python train.py --head_dim=128 --norm_eps=1e-05 --positions="rope" --init="uniform" --init_std_down=0.0 --lr_mult_up=1.05 --warmup_steps=369 --schedule="wsd" --decay_fraction=1.0 --max_seq_len=2048 --dataset="wikipedia_en"
Each number is 500 + 25 x the weight over its row's rms, rounded and kept within 0 to 999. Layers, rows and columns count from 0. Numbers have three digits each. The size before them is the row's rms in percent of the matrix's.

# v: layer 2 attention value, 640x640, rms 0.023, rows 332-374, columns 160-319
# o: layer 2 attention output (transposed), 640x640, rms 0.0207, rows 332-373, columns 160-319
v332 103:503544524510486505501472522499503517491512468476512454485514498503489502494557498486477478491481502475477533534497467437467489503537470492459509498511474520507495490544481476504467483487478492473490515482500479456538526464526490522484519565539493510494498526486476480465468524491544502491533486513483518485476484500502495489484493529498549458499511480514479542478470527513492529485513475529513473490552546537517510525483499471495489516504510532495498481515479498468517488479491475
o332 100:510489525462493510485507459512498493502487478471458499452474480497542489494478459533502468490508494521486490448458499506496461514492513470490482487504455501497478473491525498490536486481550569462545500519525511516537550512469486470495456531495526505477468467516521478514483542524511509494503465469526464540515545497549483492483506474522552520498504533488487490475532478518488470492508482497514493496484507494533493470494478471473436485451512507497457502512498527470497500498514499
v333 107:464496542530480510502535529529475530434519476493477484494483487526507475539501519505518494488476532496503494479470514507478494479460461469481485524526499486511489518536501506512483489486479493527458500442497487503468498491470491451466469487537522517534495500474485537451508498500456512517464470499496524487512491477500514473507494508465502493528523532493429480472479480486483501494475464510525491477471463511519524487520479471502504490493486522452525496488476491484506474557548496
o333 113:516478533471487524485465494511479478487549501561532476478520483509476496491507493463472483506513514461473466499508465508459493476521462490481550524471512515467517498490470498493560498530557530553484478535492536502508470464516519470511461510449497487515541511474506486485493494452487517478499502512472506486492548512501497502480483499475478494522470502473494505449458474527524478482517500510513505483501541500461466525527521462526508450457501466484480529534538498461464480539496532
v334 108:522470500499509521571527493507467499474514499552487498493515507530500510537447461517489519476473513500505502518519527509482484531516508476484501530499475500520506468497517499499453492497522472471470510485475522476490547538470496513471470483513515516520544470506500478472461524517433451434543496476485474458513503477511491486534536488529472507488508475492533459503488529473496550456447481469469498500482467481523538517473501466502491490524506480521494508443490455500504506503475537
o334 105:529472497474516487493501474481478533533479483529521502495474395452480518466548512455483479499442526487508562490499486497463503503480492515483496538475503503495517496484526484502523468456488513505532507468485499502495553529517476489517478477468486515511552468496444513498507505532481510493525472489480465472509486490523470532511520489482512479514481525501483504509484478496545464466505533512520522493523496512500518484518490470475497444476452511445475504473507465419433497513528528
v335 112:495494516506463509497562474465518523480490535542505437527489511484546498531540497558476514481499491479542464475452532522563526501495450519491500460470508445496484522491483507481502529518534505492506502513508471510523509427520550505484443483481524523459474502474538511469487489500537488495484525464488523533473495525532526475479520534502450515547506514468484459522531526513506533464523527533539525482488505480475522552531500490512499485526513511525488490507517540524501511514510487
o335 115:497498512476479472502492516527481496489558550497526493539502497426495478510529491512493509508484494470486512528469455515504553522502527539503523500516534528542501504498514490468492497490521484471533487495503482487486500481492444509483497549548511489559487519508485514499476445522462458496497471447516503513457525556500495451539541509474529508509452503513455480539541474504502491434541526460524475508503453493497513498528534526501520486504521535527467549495503503483490487463478507
v336 104:519512494480490486497513476526481534494480475485490506551463478525551483518490528505483487521535525492465486485505495539469488477482493477489528480522469506510482503492473502461535534533510510484543522469495495471554511497526485534512482562485476491470488534528530498502494528496518490511516513529516484525553498458470496451507470468541516529501491528508495528497512494505475497538501505527496511508473570512519488498473495497489528514471529485547513498522527553491521508446530505
o336 099:459476522486443498484481472525501507465476454467537486512468461461494535526498533462457486485504505504488486512517501525478501471461485440520486545495478491473464509519504551488571505497491561587479491486458526504490501460522539528543480529503464509464500494492473530488554460483526513466507492533541491499533513488493476520449460535472511510555525459482492451507468517494511509555530505540559536532509512528524507504522532532534469484464526510460469490506490520485501479503513515
v337 111:532471483473509528507475485491492489499494486461499496534515480485491457456504489528512480509505472509509489487479505524520522505464466445549473499498531508492486486425518526527539501476476533512506537458518476531508482487523526441531501541449489566471520459524455445470483471491550491471473503496523506531515494512478451532506469481499484504479511484499487439483502440511509466563494485531483489535502504543504492458519486520496483492490505549532509500501494524474457510495488489
o337 113:497500510493484541502502573474563492589511500511544529483496430520546501530494474484538536489517516466502517519497501513520503493452524451548459528510528487536488443504525466531460507529504507498508515510543502484512475576518528472510518495501521496536532519557473539493513497503530491483500496554506514502530530507505479549528492549473508523547522465510514463511465482475510517494505533553477460511515483505492478482471535496464486517544549483507498490526469540531489521501466546
v338 107:470447489481484493536550516501524503482521516496506492530468480481478509515486467528522486468541536503499489508472510474465479490503519509458482473475535478497470479484502478553448563486513465520522511494499522507483489504516544618497443450510500543557478509466535521503521506499536473507496523483510535512524521504511517518514456488527499524540471494522491478526493493497491528510512448510534518567506504539498529537504517498474507514483490480532509500485473460503517504526527498
o338 108:509487503512501524533522533538498504460519511489514512524475484465477523450531486508503487491484544478501520512504500498508512484498463524474495490497490508552476516484496503477474511505511509447513491502507479521486481505530437558517506504503481528497481504488503503444472498513519486476482483519510497480562460524503501494505496513485503487487504516505439507513475482497481444482501516476519534509514486529472526490579459519516494513487497530502506494498534521537515542513526504
v339 099:522505480513507498497505497490459527526521505469482508512490510508492555493485524501506516494543490474543510489506474499488514503510501520454544465509483506506521503484500542570487478463483471486487510505484499503514513546514513473467485478471529498563505484456540519516472522479488503491501517487504516487502473536462517524510505515452466513466475500532516544483462501507478466480471502503531508526427471546504486492488516515525476509447489463516515514447462474483524531508462486
o339 098:504431476531530472520529450501500480516480510489494507498461489528480522461511497476479487483497560522513498498504511470479494508492456502486529489521520480477496537522445503515522489472515478498500528502469512523476494506516438526512477526482484460468505507485528455481480537490501522467507533518506476428519473476463504497480521508480501471477524467463482534488498483528485483504475502501528529445518484516495519525508520535522484472505526485463538470469531486527515535473448520
v340 106:495479504452506492557510532503466473524534522478507455508518501533509461506507515495483480493494499496518501478471484544532492528523488488493468480506520482518504502442511508517486523496535518517433491472500472500517529460487534507518480538489518521498524520543475498439517520516489503443522493465478476460464512488514498519489517446471501470523504560514481513510492492529521521495493460509478539549484449523501506485475509527502498509503509505471469485512495523510503525485518488
o340 109:521437505514555510516492490516527473578472476528493513463491454525522516469478505496493495539498495464536540463468499503498455511440500514485521465470499492440514480499501458495507430523516510441507494480540526532528516529509486485541479520488454480487483476539484508499458466499484502475507489517507517510498530501531516521529469496484490514462514538463483492503525505489528505439545544545490497506501465487491498481510515463489516489484496483480474477485528521511492508480487510
v341 110:482495515484506529525481512490481480537517515539482482511493522519468476478468526483496502478565474461480495521499517463552511547542505454444534484515492519483481474492496502500534547522482492509514507468495516532489505529484523518454436486539510489527498492494506495494484481528462531499480498515503480506532491499460506471544522474501483492480513497506503559485509487509479525499495519472472495540506551488486493476441499509513482501508492462495476517468491515492499483444498484
o341 111:518482504472518550526533491467507499483471506497524514506452576486500469477520476470508439508482470500489538479507488494464537467483506469452525511513482492515489466490494439506523496472478505509485495474477518520487521486473530483491505532486476475539529518534535505533492537492479544497498493530502491483462480484490471510531493453543516531499530464530477515504485505486517521489538505453488550521518507492503514492462492509495485436500535510493468463479528460515518491464516497
v342 103:534533506506486498537479513479496532520502489497471474472580495507492472508492475513473501450493496524469476521473473503498473490472497491493499482540499514505510510489521474504437523462492463486498491514505533507492501480480497519529503480521500477467470496473482506514509514512505507485524504513478516494515504493476483521505474507505524476516524458493495523495509501501496484498467471509500500465467526483517506468542451472531490523501507482477508509518492505497517487453507434
o342 098:527443502487526530483505429522461477513492476468468489486476556504514497466449468536464433484494488504473478469469468501485516489493489486521499470497424518514510497503489522468477495501543487480521503504534486505516540523516459446518530528480479496516437523480524476503508535495490492513523510487537490524475529444501492519533488459514540502439510529488454487517513488462495489503526507505525519490466519472509490499499438487518477531511546530498518474538531491495514477499519444
v343 101:528473516516498485470497530508522506507495491506520570487497525539476516483500527514520528489479469487491541496489492523494482503519535503490507539465478507521496498524480479493449498464494477479485504539525509501491479523506523471467510481498510500504508506510482472505492506509525458481530521520467468483504512486505523480490480495529504543494498505515463464516504486490495481520497454470487513561487488539479504487529515521495493504466493458492518467516530514515477441491534506
o343 106:468520505496506546487490512495520454491486477543522515501496502529508496491507518488523521509540544535514567509515546491482496463523467461503521524470535453522511467484513491532475499515472512493442493490490498514546481483521507522513497492490514525474532497546493454495511524509496490463453525532507505448536476465461537466450469509501517507505507450504536460500464510484501499520533523513467502526518516507472517478504520525539523521476539484466548486486489501538477522478495481
v344 112:470517484533473471541469496481480499515526521510499513515535487471503539460488488575518518471456463518463483500476510510494476501497529509528481480521512476529508511447529515469465468519505486487463495487504532472510503534518489471499528453475524478492526518494503488473510507470516497495502481525501503519528520511528458538495527472505457487494479488494511531505459458541511442466475522482450474511427487491475501465518460498513494476481510471484527550502488527518485539496461487
o344 114:517523485518519453522503552504538511496492486518487501463527498551460480479487460513487502490490481488529468527521523500508493494524487491533461474509498523453494464489517496518504489499497435464480490463505485469517452535551468463509566483490488492514480514479483532478458472454501473517495505480488475503505509494466533535505512492521492502437578514521513479496462507501516470529476496481511495490486508459485500487514484508483523490551481478506497522485494509552523513507461482
v345 108:485490490509525461570533505480510487535513494495501504468510487483500527571467509497515524466499523464544472495492492535494468484536510521438528476502508517504524507523528478519510471497534495484495497513514489532503529521495511457498494491520528511557484498504500527502481476508455463511503521517472525504492525466497552518490530482442525517482511560486479553475484537471544502450462507487491511501509494523482487517529482502480490487507486526467463522506490497524513510463474479
o345 108:501530493492525472497503501524506502478518507512538489516506499482473504449556509470449487480535478508518479507508508516504530487482452525478521472474510486516472512517475443497495511513535534525504506464486493487497527531527465532481507499500483501539516533517455500480511509482518516503474494518516485448513566472456481442480513496485486501472486508458495547532451515528492486484472489458496537470519510512475489491466446527519486481562478564510514497468523506531490496495530489
v346 110:492479482547486495470484530535518476483536505520505456531491483492536501481479535527527495520510484522413522527502474496514481512472514506509493467489450496526520497443527502431503493454498516516526495518504501486526488481511488477460482532506499490488508476508539464517534519519526487467474458500505539552496492493482501487544528506504509495469516468523500502494518487507510486485534514522518529496548516526513485486449509506490492481498503458488515467494495509494484464505478472
o346 114:512466502462486495495461566486574461519484527528503542507512518552543490506484468468487516526527488481500495512503501501515506529483530474517485522509520476469469456504560461525487468506504472459487538474527484478497495548506545468507474508534449510475539470503522515497507532482506521443490484494526491508492491530502501530501496523476527547479499505475548505526497544517541521512526486482496505510468514480508493511486509530469549505509532464534542473482532491542533501478509513
v347 104:498522533511498516504474483521509495515486479498520495543465483470491541491420491472490488507465464533517489481485532534523525493481529465486475510516498503482481507557549497464492538521502478528510473508500467425458527567535491463527455518531524495516516506524507492477521521501540435526513509515510489523492516482532538477514474511526493513499493484484524508499485478533513527519491460523472511485485558475509518501486539519506505469478505500497487529471538494477477483501491522
o347 105:495553546530445538504468445526540505542489523478549471539545491487476470503492483467512504462501515487540459527503484492533489533442483494489493498559566503465497479529500510550548511479435520532481483474473539526502504475504515504523485506493487488474503512514510507480532524477508535481510518484514508529483458510503477526440496476504531522502483490468525460527514480554516490532525492538521558512495493514531507482494495551450523446461486462487474491482531479536481483468515525
v348 106:474473487465502487476467478491469485518514504499525520523541489477531529422471475495515491476523494503463488545490515461469518475535484554522479483502494531501485487509541509488501510464496490541477454498515532498487509533472453507529477480478482455496540447494503484479520521522487500497484479481519539500515508473515532489477493474523461518491527479466514473517516495465460476516480468510497510454491516493466516463461444540492485488520486508520482510515534510507499481481504483
o348 110:487470489496494546507459534454511482516518522513533538486529518505519510563501491524516494505514534496486515522486492511477467486528526503479470501544502537514516469466488523504489492529514485472477558491521515489460509579497568534475462496512517512506531461467505570485537512486550521511501500476495532518421498479483506553504511462529463507520485506512485494502494481472500521531493504515484521505459463483499502497518454512465518466497534452536515529475486443508502473519479484
v349 107:508510510518510517462505486517517517507483494524486501491481514497495476527447456487496499533475503526489468470501527468521514477457510522565463520505525484511531477533519492519477517477487553511493500513484499485525504566539436477513505508462528525542493555489487530549493486500483486469480513502521542535514523507548502494486481529459458472486504516510526461521475531531514517497509480541500478491462515452521526507512554507525521512515496539507512531521478516500507493514519498
o349 108:500532465509466465502492434502508534521507531491504507517504430458502503544489438477467512456487530455551458493490513476525498478453512488499486483530546517509496493490516525500502509481512465518484529505502546497482518537499505485521465512467580515454476507536492521497512499496469497512505514506491524503515494504505509510507486457519524467510510495509509509479496501538542504524493483533506513488509514478482495513504489468499500544505464482477511516494493504468540507499486493
v350 099:547488490561503532507459507483498483472524503508548507512513521508462488448508501499497467485500495504543471513508510515510492451524490533524507495534479504479513504518478489511534505515471472501513538482482508481537527509523481487478491501473486476473503530482478461449485494486499468489491491498517467538522515483447484497496496501499476523494517558457508491498522474513479464461510545539475473513535508474485520540519508486507475502497523539514521472490472520491506480544468482
o350 098:508475438478477504497518526481528524499497503501538512507476519483492487545485484481519503487498478487522497513472490525538515455462575493507498493553493485488466516521517504532490500474510489509495512478478490473481495528497551568491516495494480518531482518478497503542538517488571523507523502477492513528548499509493469527486476559524533467500472500529478496511515462521544515510490485466478470500479502503480515483519539504455472507483480510435449498519460533477489483542520532
v351 111:485465490492530504531536513495458476498498499526513499491471505528508474472490511532517494510517537532447540517521517524541476496467451468461496482481517511490527499436482474534488501476509490497471529470493517529460524548516505500487490545518509464482503526502473491488494514512486481509498519517525548545488483520463513492530499485528496499496519510511477498526487469503530492478529496475525498517511487559521536425466488477488498507436496512483466485471510519487511477545518473
o351 110:527510500517483480504480497487527498518518483542503489487514509545501480493472504512446496503537489514512533499536482469455491510506465462489491488511529475446523506467506457548531469497546491463470501501490524501485565503490449469495489517525486499489505459504499477479476521504458491489517467469574491512498493523538491520505483495476481521491523492518487536575516444488489454494486488511541508520483506491521544491495507498412507475520530496503519486473536459479471503488518528
v352 113:494543506516495488557529480463478517538496493468498513514532515464466528468490529509505513539533506513465525517497481507515475491479498513473529507466489519504504490498509511519473461549524488503509513474520521485511509483514501484523501535476482538539480487478540490496546525505524460538510483512506512534530492519488461501534547494562515488498459490493497493519510450556507542509551448495554486517559510532497493450498500499456531468501486502487489513462523454476532435500555467
o352 115:480515507514484556502483520487494497506472506462469532517507598452515489499501509539491483518521519507492519512498508503519505514540484494525520503512493492435518509526517498463545461491512527478507523462478515494502504516515526476518517480485453541511544509483545475512506537475556469452485488466536512528493483459540471524506539481517501530491489528508484468542502531472467469466535519471499502548439471507474519519502507528462545532482489540496514495489526487489474474482527462
v353 105:540497486507482506469468534508540516492495519526486491493512489523524495489523537529479502516475484516483523466518512534471508505507504492464520496523470468484501500470504497516547496543512479498466539497499507479485533509504501490493521471497482517490517454477493521474500489514483496479454542520531493515514521514520528489492507538522540482542488477513485476483496494511468489525529515470480480499482534524522519491480518514516521489500503451527506528476501492489488501522501525
o353 112:491484519504517520483509545456470546473489501493504500484498553518520447513485573488510524504472524516480486531494509530481483536518515520519485516471456522495497528482494523505495510479490499554531482524519538455498472461503501484453554490477465514502529486457508489507495520474495474481528503493480476492473469465535520528512498492505502494489441482537508501475487499443471483500500540459499472502499486559541511522466537484540474498475525452460429472509501478490467508529503534
v354 098:488548507508487511567519482491469493470530538501502491467506499537511500516487506522524511510480498491481509461490548557514463534539480442483480501533535540495500496437489522508476518531493483473507494530478527542466519530454572472501474501525484489498526483485516529541515525513520467533511481513515490532525481485506485496463533484536539482468507494497467530516502487484504517507490514505465476486490467475495521497516463535479484512488478470479502493528531502509525496491549505
o354 098:456494492498513500496541554518512529452542498467536480512523498490497534500504529445483507516484526512497506544501493509484553476468502528471544515514521489471491521490502520550514520477526478503499469500478490509507435475512490543502511503487433529501557565474497495484531522501497512462516489487532539445524509494470467517522501531520472532517505434485495488537431518495501529531548516495531551523503502535474535491550504503486510510502480565502498484463559569519500504492527469
v355 116:543494485442477493487513504482472509455524471505482500495474490501498467511487517511494514537509520518451480541538452520517490491489520476513500489478480487480481525481501456548522497471519533500485506539480533493556483476541492479471531523447505523428528496484484484555510472517548456483571496452492537524491500493482506515511493501525494510538507496514491488500496500555527491480501467497475481468478504537488490465459495476471497511503516520475476483499521517517490493474530506
o355 118:532542515513539489496496525500491502526531504506540510514478390495502511464529460493529510528503485487497508471531538508493519468478500522513418476456513478541487529453525481511467501512493479469566495487539490471521507506532470492493487503513496513479499497523483484487483497514486486492528484450464507521560525543509530493511531554531496468510529503451489508521490511500500543502500495492479507506533497507507488499509472504490538508504486477507483470502422529495479527533509496
v356 105:492547517515465488464480523500485527485490461499498513500470514471532457443502473550502490512459506540523472557516481519480488478474541485551517482490505515518510500514520485504518531481479516483494500516512561485531512530489421484486470504527511510492526528480565481541530506467532507487507455493503509490502515461549544471479543497474480518522521475494515444502518514522484499525543520522509486532475493516432540549498523498515503516488496531542512494504500512512493496555513462
o356 106:495501481495468483450490520465486482456562538487509519549477575480541505533507468517483504511495490506475496533493472498489493500495546479509497484512490495542485553469513513500487521502533484451491521501492480496504500487481527550505490529516520510501450479437502515501540520499542463482524452471514491482493479464529512518494513528452499500475480476524463481512536431494482506515496478476557514508457476544486487489537514505517515552470554518525499530493469515539486504517473492
v357 100:488533530481510482484509515498491529495485480492476467483522479481475461475512519485512530456504471474513540498526479524490464488484535475459511474503462470516534499519494513509528506517502463472507443498531494480477497497499488455505497510529493452478499493483528475510484525500470505560492541526483459465476514517473513522501512534527486508495517556494499498492500490489517541503471549465467512540520528503455531497545479503492500492514491502522512524547475538483460518491506447
o357 096:499502494482521523500518491487530420450501511541539482491507549553505486496515518478479464533526461553470475480463493478472473455508474477495481510491529448507525481511531480511500500478481542506513544511486456514512485479477473504487506488517511522505530511465518444506516553481511526476507516471511516462470490458474508501465507465499497522460471459483525479501498478528470535483500511475489531498490516514525495482493499512523515526505534480534519482471522459560476494489486475
v358 103:443545500479483514486508513496515478507517521492478551518500495524471533507474513455484483518505501535476510532470571515471528495482498494459532450530510519492493528525476505549488504508475525509515505480500544543441523536454504520513508502507517481465522474495471527449469529481492487475460542541508520487495503488534510473460499506547521512478482531514478489499488492536479572486498441485519509487507476498530539492479494496519463512487481482509503488515495454500519490470552470
o358 104:502504489503508518503513470499453462493530502496509496494459577497549492515475497499484498495524515533466502456524468523472485460509498473445516489485515529489504506467441531474521555545523506475483527485493525494511578507501512476478488546477540526508503512487536509494505514493519514521515501504511497527459500462535427483519510443537503482499490544545438527531538486476494510480507471466512508475471513510502508499471452486500523490463519471527510543499500471485506505524482489
v359 105:513540531503482467468440472477452511516501551482480487483506487514545473480520482471500499503494537532510510454528530516475484477532484506476474467452485517484491469511492506464550480517494507538576503544502515437478504493510471453492537512500512488528527501522559546450515494475516515534479520490519464514474491495571521497501455535550493493492489506477481481531470503536476494459506494496514488516499537515537506471501550531523490489501477472477492512524512519478506489517490491
o359 113:436474504532465518491468472485501513522520526476470505504540589528498503571486534501515470500513564493486462468483503495508455481498520519478517484521516537469496474488494492466506504521450522545487504520516477478470489493449512486483477515496522494449490490490511513469501487458518515471500526451522503523467438510528484556465495486507496531486460517459473487507526505469475508547528505551522485478500459523518499476497514530529530458475490404505481476480510500512485513513468508
v360 106:533565480539518508522515515490499507506510493515509501508493513453514485456481505487478473553489526504522523543512489514502539522496519531513510496531498523499457496532509487471508501545496501491468518501514539509477507485493490531477452421513509460486486554473541513489471474485467525493459462520483525511505504523531470480499508478485464527543497520507481472489488518478496520426481519490453495495474454479553472545483487476541503463489484495495508481526475477512514498519488527
o360 108:529477501564482459531512500459471524482523496503545505512521544529501508472486512463527534473482516527461453506520462487482512514515512564503540526545512533500461516515498483523454522519535474494477501475488510469499519494481526511458500484517496505526469497448490512511524434501502493527540513477478539524471500524511484512512534536512512495471476490498511523551518516517520497486486495478503511471487489468502502547495499486551506506484471472455503537513515510465488494519512470
v361 115:482507503441501526486547513517446461499458507555491526520510499500513476468476472495504485524510469487457536527518531532496512518464471483494512514444479531494507492476511477520539546490513483476504498502490512475469509507501575531519508552481482551487483460532485490578488524515515461481548489489491532519472502472522488511481496518537529511555464461504457502500486471493519512494529479493476502537469494530522513499482519502464486523486479514464474492479517484483523499521506520
o361 120:497543520551497507516472502534489501491514495502516522495502395511490505520508480505502482565486497514507537470509495480491483523496444510461471500448556532529514513422511463484533520556476479471517487519532513485487515493486505476492497502503497504489497471494526473519474508544470512498503476478489484493489545517524492496483544501493482511521507500478477511474512490500497477470476515523506511511530488505514526516512504465463507441488465486515473504522504461479463530488480516
v362 104:525551494498510479463500485536473474540508512492473497492494510477481511503462518518511521516510485482478465461459514513478498518493501495540481464514517519517522487519507476461487511537473549495547532540505450488505466482480519487545491476487492492480479473524469529508491477511511487568533472486498496542527511503516520469454549527524547517551517479517473570508521504510480496524517479502508491473448517523499500494555489491518501494529530496486525553541459513476484496495522438
o362 101:483544486487505480458514529512518506514570498513529455494505546478515535490487497502492491517508479476477453481505466500508503454501488518521479530507494490523468478495500497511525506529530508549506531472466520489488475483464518455511523533521484542526503503528503534467466475495473502490526469491530518481504562516481502493537506501484466512503492500487524507494441491536506525503534472473532523493502542476482472498539501465537527539538507489560496554519523516552506493484481483
v363 105:508482482516488514474482517530516476491488500484517519463442494467516489503569497502485475506536479528514486532449490464479535470512518522473485496522498526495489478492444452495503503527531512530518498476479488510559469495488526511477530540505495493464503515504543542468494493486533499494451476535476460540531518445463488456535487499461531494500534491501511518512488473501495516465525527481506513519487518527528527498494498527482478486520481491519527523506519469485523485473521476
o363 100:442512483489466496518483503507491495495523489468523513463447490475477496511471494518537493459524463485522470555507505507486540473498528506478447476462463507515454515494505494505497497460534517527481483484529507513487485483487512506528492480545507531456503487523474537500541472486501500511439484533502479517525465484534521454523499509471556509501541470462497511468492516513461485488471519510477484547522530524475512456489520531545475506503507544501494489487479540533469499536537520
v364 106:523526520506525531516475517481504515502496508476501540483452501540521515490586500497474520529511499533541524484517477428488470483542468544491502482492472574470534514502502522515479487516507481497538442465499480450493526520494521526519500507495490484499516510480526492509491521497515494509479475513487521501467528544484482507513452559500539503523516487472505460506522520471499437495507447503519504476487527502487562501496535514455477518498464457510493509501521477527527515526524517
o364 113:521474458466481527490468484486494516554494503530488527494480454541500516536486524473488491487511506508552475460457463471506463509483522494511476451507517537488515494462505537478490495469481468503464477527510505490516473494452513484525509497492477500460510503478502508488500507492458492515535525527494495499467438501461515584473529509495523522494502506501496497457528509517455488519487533492508508496541515554507561478520527503442503456474477518461525495489537524478492476491547489
v365 105:511487511559523515523502481526501510496491474503513520490483472474473485518504500482472506497502536498537465505486488425520489493485503516454490504525508481508489528488505471531446497533504499500465548488478528494548519444491499491500502465466492488526507496516560487470499473476497513545493522513492496491475489501479529497499462492428487514481502521467532463495498530449475472472456495515512461497526528536500502552512530519484518508453466528536545540486506494487529502527510513
o365 109:521464464492497505474522464505481498459475454505496531479464517462473505545464489485488528494479478472528514464507533505494463474505533506487445479527456541531490490527539489520470493444527470471471518462495528530462549508496516481494500518504479502528501492460495536538514476494525514508492511531509498508470495509524484527511533515514508443496529544525498535485491522507507442468473531487483468488473511532488477525563529526480463517495519485501485515479468506429551489541532505
v366 107:469498520480486482506472511548499476527524484508509513464442501462424476486476523523489510503492518503475476482479544494519493505477520499509498495518518479524485494509527455519491482500513476483496513488469468566478502528523554548462495479492514489476530509443526479527502508511479534499491467518480502525476503480551516477504482480513501463490516492504509563478488487490463523470522555523444499562526502511513462500514483502500493512479487502483514518472496467506539535530516465
o366 111:530501527487523508506511509533498489481483521532490537495476520537511512463466473531493487513499438492470493496501503522507492517508493453475525476428520524519480494431522486501481501510507501472498540501507503508547453433487497475463474513528436469506500500490520529492481508515508508530495479526487497488526505516487491430504517483479510503482492481481539507484471506514449485502499480485487496508506502508498530509522485471516488492507503529529463515507541513538533531492511461
v367 112:470509488513474525502503469542525513448505506466512542552496482495529468458494500532487491498501457517515490490503449472527502478502549538431501503522479498490505502514498513461540541520529454498539506495506489502556508447490537538493483513538474463520523521508569486487461515506491508547496518474501504500507490503481502482513474525492465536489475483526475533512463484515488481511523524489484487501554585507522483560496496472507517490522518499524477513513493503525514463485522492
o367 115:522508491512484523516516467544496517458466514537515543523454493473481464540485506533524512522535488496514548473510529525517491523520512511549457559483465525516468512503565480468507472493452516486480483550500495503502493466477481485516521521510470484548484452482499562525459475506504523534492506512471495489469508500537498500466508497462521514528521516470533504472532558485493471512531505441448499522491512480525483503516541503505475482504547510467472482504460488451510489507494551
v368 104:533478521490484510466511475495486484557529475479517498498464496470502513496534512483482499534526562512543497507495482521522539479493490520525514504503458541472485532536479471545504575509474507505480488536469520494501488458510524535489516530532527467453495540477509495524497509527461538484502517476475526472461484495492475501478501501520488470515496490507509505507512512510485499501485479480446477499513529544507466463505516518507490498495524497507495464499500550504525534488508538
o368 106:500468533530517449476508419465492507507511499453510473502455539499509522467509500508525439488481498524473503488490468489479499498491505504463530510520496494524506540477462542516530486480522542505462510514497531487531551468487529518524523546493530490464439503485535483497526509510466508558515518503518515538478469540532545500499474503507473469479478456480482494530528514520499506492496513503483502509510507450538503521461500493524447510467474483508485480509500524504522487485535495
v369 108:473532479516497533473527528521490482494474498474530504514526478522527522475537461511516512467494489519484493547529484508479500471448437511499525534505491520530479492433467515504506515478521488525518497474499499497487515484473446516483488494499494471467524470530529508467514530501539485508503492514507479541484508525458518525568456459502485492503492509506518461489497491484512518464463478480458471476543509449503524496500513474517485497503496508470514450488488501486519512533507446
o369 110:508468496487478479492497470521471496503553476516513490527483527534518506504535539498471492472497490482489518490485518470512522497476460468495487541505530496522505475533516486533513492489498494486478515453485470506469539500521495539512489469555459499480472495428532503507509512512538498452538471450526480518471454517520452550474502519530498504480504498496462519532492474498505488492480476500537517495467547488514542515522490504494514486518486479524517457476468461475509505544513495
v370 108:548529504491508490534535486545508473511485529486515488492496503511514488444507484463488503513513526510482527510524525481472486520486506523496498501546477511474517504490502542525435513508500491505507483453527529440503471514498509439499559463480500517461497492496481483491494485513496514563477501487479499508455485525429506554491489531477489468489508535461477495508491540553516462524485512491488486481534500521483486501516466505484497482541499458485496475512491530481521480468457429
o370 109:518496515492513495516481476449517469537497551524506532483507566550484491480464443502479525511529521509463475452451527476472464536496505537529474456519518491449511527476549504519541487506524518489500558511521479511510463496472488438507492497492472499487505499501517473478485554513490474460512533462538506482451496445507502553487540502502534531482499517506482474501492512538478504475522552510486491488488506508501443510519464516447448509505463530522551499459523484450535482497521503
v371 108:522439489514501486486525509512486518507493494529522464534530513504521478492526473482478505446475516516518458497494515506507515516456442503536482507529508495519527492554518521509487495512481488487467506520499506515479499514525510466493506543492483516531526518502503536539509477490520512469518541485502474471491511514512515500523491486484458506474520485503538439523519549497524495528484487531480498494566462457524489513509508499538502492495480487534506481461481509486463515543494502
o371 112:511459523491496475461513500529468551484473540513483511533486492473453502532502518491458480461462511464522506519476521520488539516487496521530497463501473511508514482556506527502528525487524495507572498488521509502489489512510519530477493498474541507468508524534503486493493516474514512483500488509449475466508474487489503478492513495525505521489487538516477496511528447522502463507495527489542496468514500522498493501514475463497466496521510503519498497441464504482497517464562520
v372 109:571505508488516500474533483484487493503513473488528499483493521501496467516497489494514517503543552490558503464469474493521514523541538575478494508499473515513511512495510491475528495535532457491437466514492489500549500482505499498552492526532501532541475544511499524462521478512481475508516511512486477466510490477545494514525522504470448499470490500523477505500490498467491484540508452505539484513546476500507490533465490517483507493482501508536511504499481513465475482521513551
o372 107:478553499517509502461472466548500526444507478512506465488531453484480518451520525477551488537516522516437493517456518527490507522503513483510474493432517477508471497521475547450474494525523539501485468500479516462519499497553542521511486512467501521484507513519517516488560473491492500488487468531494519478499478476483507468471484516493469459484497539510508467531487497505523502512479510481474502478523465503493498526510513521509449569491476517488552501485461484478458460469525516
v373 107:478543500479482516500451489486517458474469475475499505532532511505510504487465521537521501504518469480534527534535505472467494480475550509511480511544498446526492508518560543500510482470505534524549474506520498522442480545502468511519538507527475545541465521510493500522521516515475502534500526486478502517491502535481525476522497505459518515491480436527511512523491481505523458561452521539502512472500489495473486544520514511475521513502494524486475488544480535513473521463525510
o373 101:525502496484511517497535479509516476508482480540455512489488460517522474498452483549503530519507484528490510483487487466505497511527478469515511499525472512500513438499519515498487475506519514497491523527490497528503457514508494466510491505483518490513519459501525495487523519506476518491494511536462478435477515498476527496489495451492553542515527519500545511476504497486498487528527473474489491522506498449522487490481513514477487436497508505490509476512509488537526522505478488
v374 104:471493484465480466511459494490552506492507491470522550507496494477556493463520511482507494526493447517523468499490465520548504445511507472469505456478476453490470478510487505484548478502487484524492510510482501522490483487476535520489466466520476475519533486519537514475480496503480551509439522485483494500504517509576480495536471502533535472469464509498467505478507483461463525457550489479464524502467539497519534523506490523488491499526513472473525522474516469483487464472518504